Part of a small language model's weights.
Architecture: RMSNorm before each block, biases on query, key and value.
Training: a variant of Adam for these matrices, 99M tokens, 6025 steps.
Each number is 500 + 25 x the weight over its row's rms, rounded and kept within 0 to 999. Layers, rows and columns count from 0. Numbers have three digits each. The size before them is the row's rms in percent of the matrix's.

# o: layer 2 attention output (transposed), 64x64, rms 0.0726, rows 18-30,49-62, columns 0-63
# v: layer 2 attention value, 32x64, rms 0.0734, rows 18-30, columns 0-63
o49 097:439501514542494506482496511521534510505507506484486538493477485500537542469526476508529529469498462507472519492497466498476480450531474483511478515516486506488561545513483522470532492522482535
v18 105:519526467496525475502470496517510510533528520483477517549482543483523516538493508504509539462523520486493534532492506501520494499478492482540508440480483481484487470519547543448523505463502504
o18 095:511489475421471504494490516475516491529560514546507477502468542510513484532485501487479516489508527464487512519453490530520516498494451476515504474532482518464479491500532475471492486493476484
o50 107:513491484423497482464539488498445498475513503488520515477533510490470486490467526487474496501517454502521504528535508510500525500508424494490482496476486472506540516494535483512520539493474497
v19 089:479499453498486516549483526540518473540475508490502517521516517507470447481487538491524503498466518505471538477509484464526518480493482527515501536508500535495524474491522436455522487526503489
o19 100:492456484465489499520500567534446489528539473507524479472525506491487523550541534511514537545482524487515505513507501489497506512498487469492503482492536476527484487509509445463489507513475501
o51 097:460514515513457519537469468459553549493498522465470464504467493519517494480476496495512495490491467509470484438472473484510471518498532491519523494493506498493480523535471539499493492495505546
v20 109:514556504524452499493488484529479497528488478487455495522512508506504503524464490467453507483461516499470497451487470518512529475512517471528469545515538489532482486488486518499485460510553511
o20 090:452507504539503516499536439505506516519468507502503536519511507501494491510487496537540505541511502493498479482495539499532494438527474533512500522468489463446518508483481539508553477503500497
o52 121:463491470528482470518520482472517526489473480481477460511536455503499514497512509463504520513527493530497513501556503497528509577493461463498494517512477521495471463502460509508535485488471522
v21 095:491560498522538522525497452562499523485493519496453494534475485512534532531516492487492498503522449509475495511466536513469505474530480485462500496495482502518531480491531481514519494522463528
o21 090:483538515480516492536487458470448512471463474506467504517499528487552542473511452479507501529512504531513485507497488475509519517521471469538501490488504484494498498498564517455526531497474484
o53 099:529522509480539474467531516499500499483492456516507514493506538479424464531509505496510468546502516510529480487505535489463489513493514527494517536500481499443471515482506462554507484487509511
v22 095:498512479525454489528471492505502512521474515477492478519483502501496494530444486490512502491510526458471483490490459488505524517539502538472542526543495479530467550509497456505556515507476537
o22 099:498526451527527506531526494529511481496482479476531460511526494484473535527490483472550494543520516501504478506490508513466479507520481484525460505553526452501521546490508478501538529488471483
o54 102:456495490505494484532476471470536499466510516523486476507477456494499512527512525527514486516514487539514493492526512533514505559479505471526503510480464494447449452514510521525469484467523534
v23 109:498476528502483494482528534482525535471532518511506539529454486481514525509463499500514547510489525503476480500548492447519476512484544469489489456502494477521450490462531515494497497474534484
o23 095:521506516521485539479490566563525475508516511468510538549496494489483541522470484493501540496475521499519472505541449512520498480470531499488471486529498504482464506491492514541487495526514505
o55 126:496464468478487482515502494503455463498482516512486499481502503507472540465511497491475527481503460496527529546529518536498525501542430489520471478487496508540568498477529507483512502501472501
v24 089:521457537495527504488481538507497483523498523518518493507548492502469533501467504504493455466463497469486501532491483506488494504498511519535428492533488467498464475442518539537505510488479492
o24 089:518485512455488517469496485461475538508483483540498453506502524498497460500461490522437506486459495449514501534505524503485532482470523526481542489477444517480496478493513501504515522525482499
o56 090:459453494515509523498459501508520492503512514501479514491457470477452540541499525510512520484512453515506533508527498493535510489493441454491504480470507459532528490477500519482538466471504514
v25 109:506514539500549506502493526443489501466523521451526539452515508493506462535470484445478480520491493461541456502494485460500517497508501498501472503541489487516509491498485495539489504530525490
o25 106:539494497511499518552532494478493503479462504491494529523513497450524503456464513525498510497507504511549464489501506474545501511531513510502475534508488484520464496469499517540577501474473475
o57 094:460501529503492512488481546521515478529549531521495502480437471476511511517509499496517502490485522534506512497528452558483493456495466472493516486464525540499493467478517504459467480495484502
v26 101:477509544494519531459513512509460469534477509537518551465503535495483506481506483522502505509478481522496515452513523461452482485514492445468524486495491464517473453484489499480522513513469515
o26 102:503493525497498535491514550505460485524494444483497508501511529508461569491503460509517487534492508522498493521504497513517500543490507571517485442496491511522499470514501521522519493546509526
o58 101:491509502550512483493512483496527536470485502515451497507454485503560515495519496477484505490552514527518480495466494508458487471546478489479548490499467533492512541468468546484479514495496490
v27 106:498444507516499453518527551527488523483488466536519487527509533469495507496511531501520469503462507506512542528496497500499502592494484497505513518519487475486537535519493472504513511498477472
o27 101:530515489563486472504485557495512492493481518495519468474490536489502447494503521489506491489474509517476523481495460541448509549515521491495503483498505533534505538495507453489442510501483509
o59 103:499509507524532505559442511479542466480478513475493513532500470514507556520513469509539534522498493489476508507481505481528464458497533497539493509488529466493526499498492505476492512551514463
v28 086:500518507493502494509469532519495524505498495474483533504488510482453551485463506547545492502529486447491492514536450490519515501488509500495511473493488500449513509538504499571504525518502552
o28 089:484498467483495484517500499502486471479525530451501496503519517469477465500477490448528535498525489462506490530500500532559517522502487521480472452498503540517529548447487470483499523490487535
o60 093:461532502495505463490503455515525455505516545561523491509465474496504503509525488523522472492502511488506512465506531505485468485494480462524516525464503458500490490468549469477498452486537492
v29 102:480489500523484475526491501466509468498532488502468498496482430460515508457469520497503486508469499526540539477472486503538532501467501482467483496519465533504522498504493486536553486498463539
o29 103:510537500568523444489522546520483502493499489494509496498545520474510547486503507474531500514519504530515500473530491492522535522503497468492480464480490504533506481480538498475442529481458503
o61 099:479504487542466474538479472476509506508485507514495496536482480510526498506495452550551528471482502502480498450450524497513459501512552495548477511523493487491471529515484474487468507515526501
v30 100:483488553478489444521478487462515509515482532492514508523439529551470536484487511481503505502467526465523514533506523534473503491479509462526540487498497475522510513512480516510519535469522522
o30 088:500468489539473520517515489474526500510523524484560471503474510512473518476483521496481460498490497500458504482496514504507557518450484485528524540567504496478459496505519496499457464496506526
o62 105:468516526445534529475529525525465467464512519523509488482490504493460524538483501521539520536485501508538476545496533498505482477551514496499524450484480505515518507475476495495475482464519511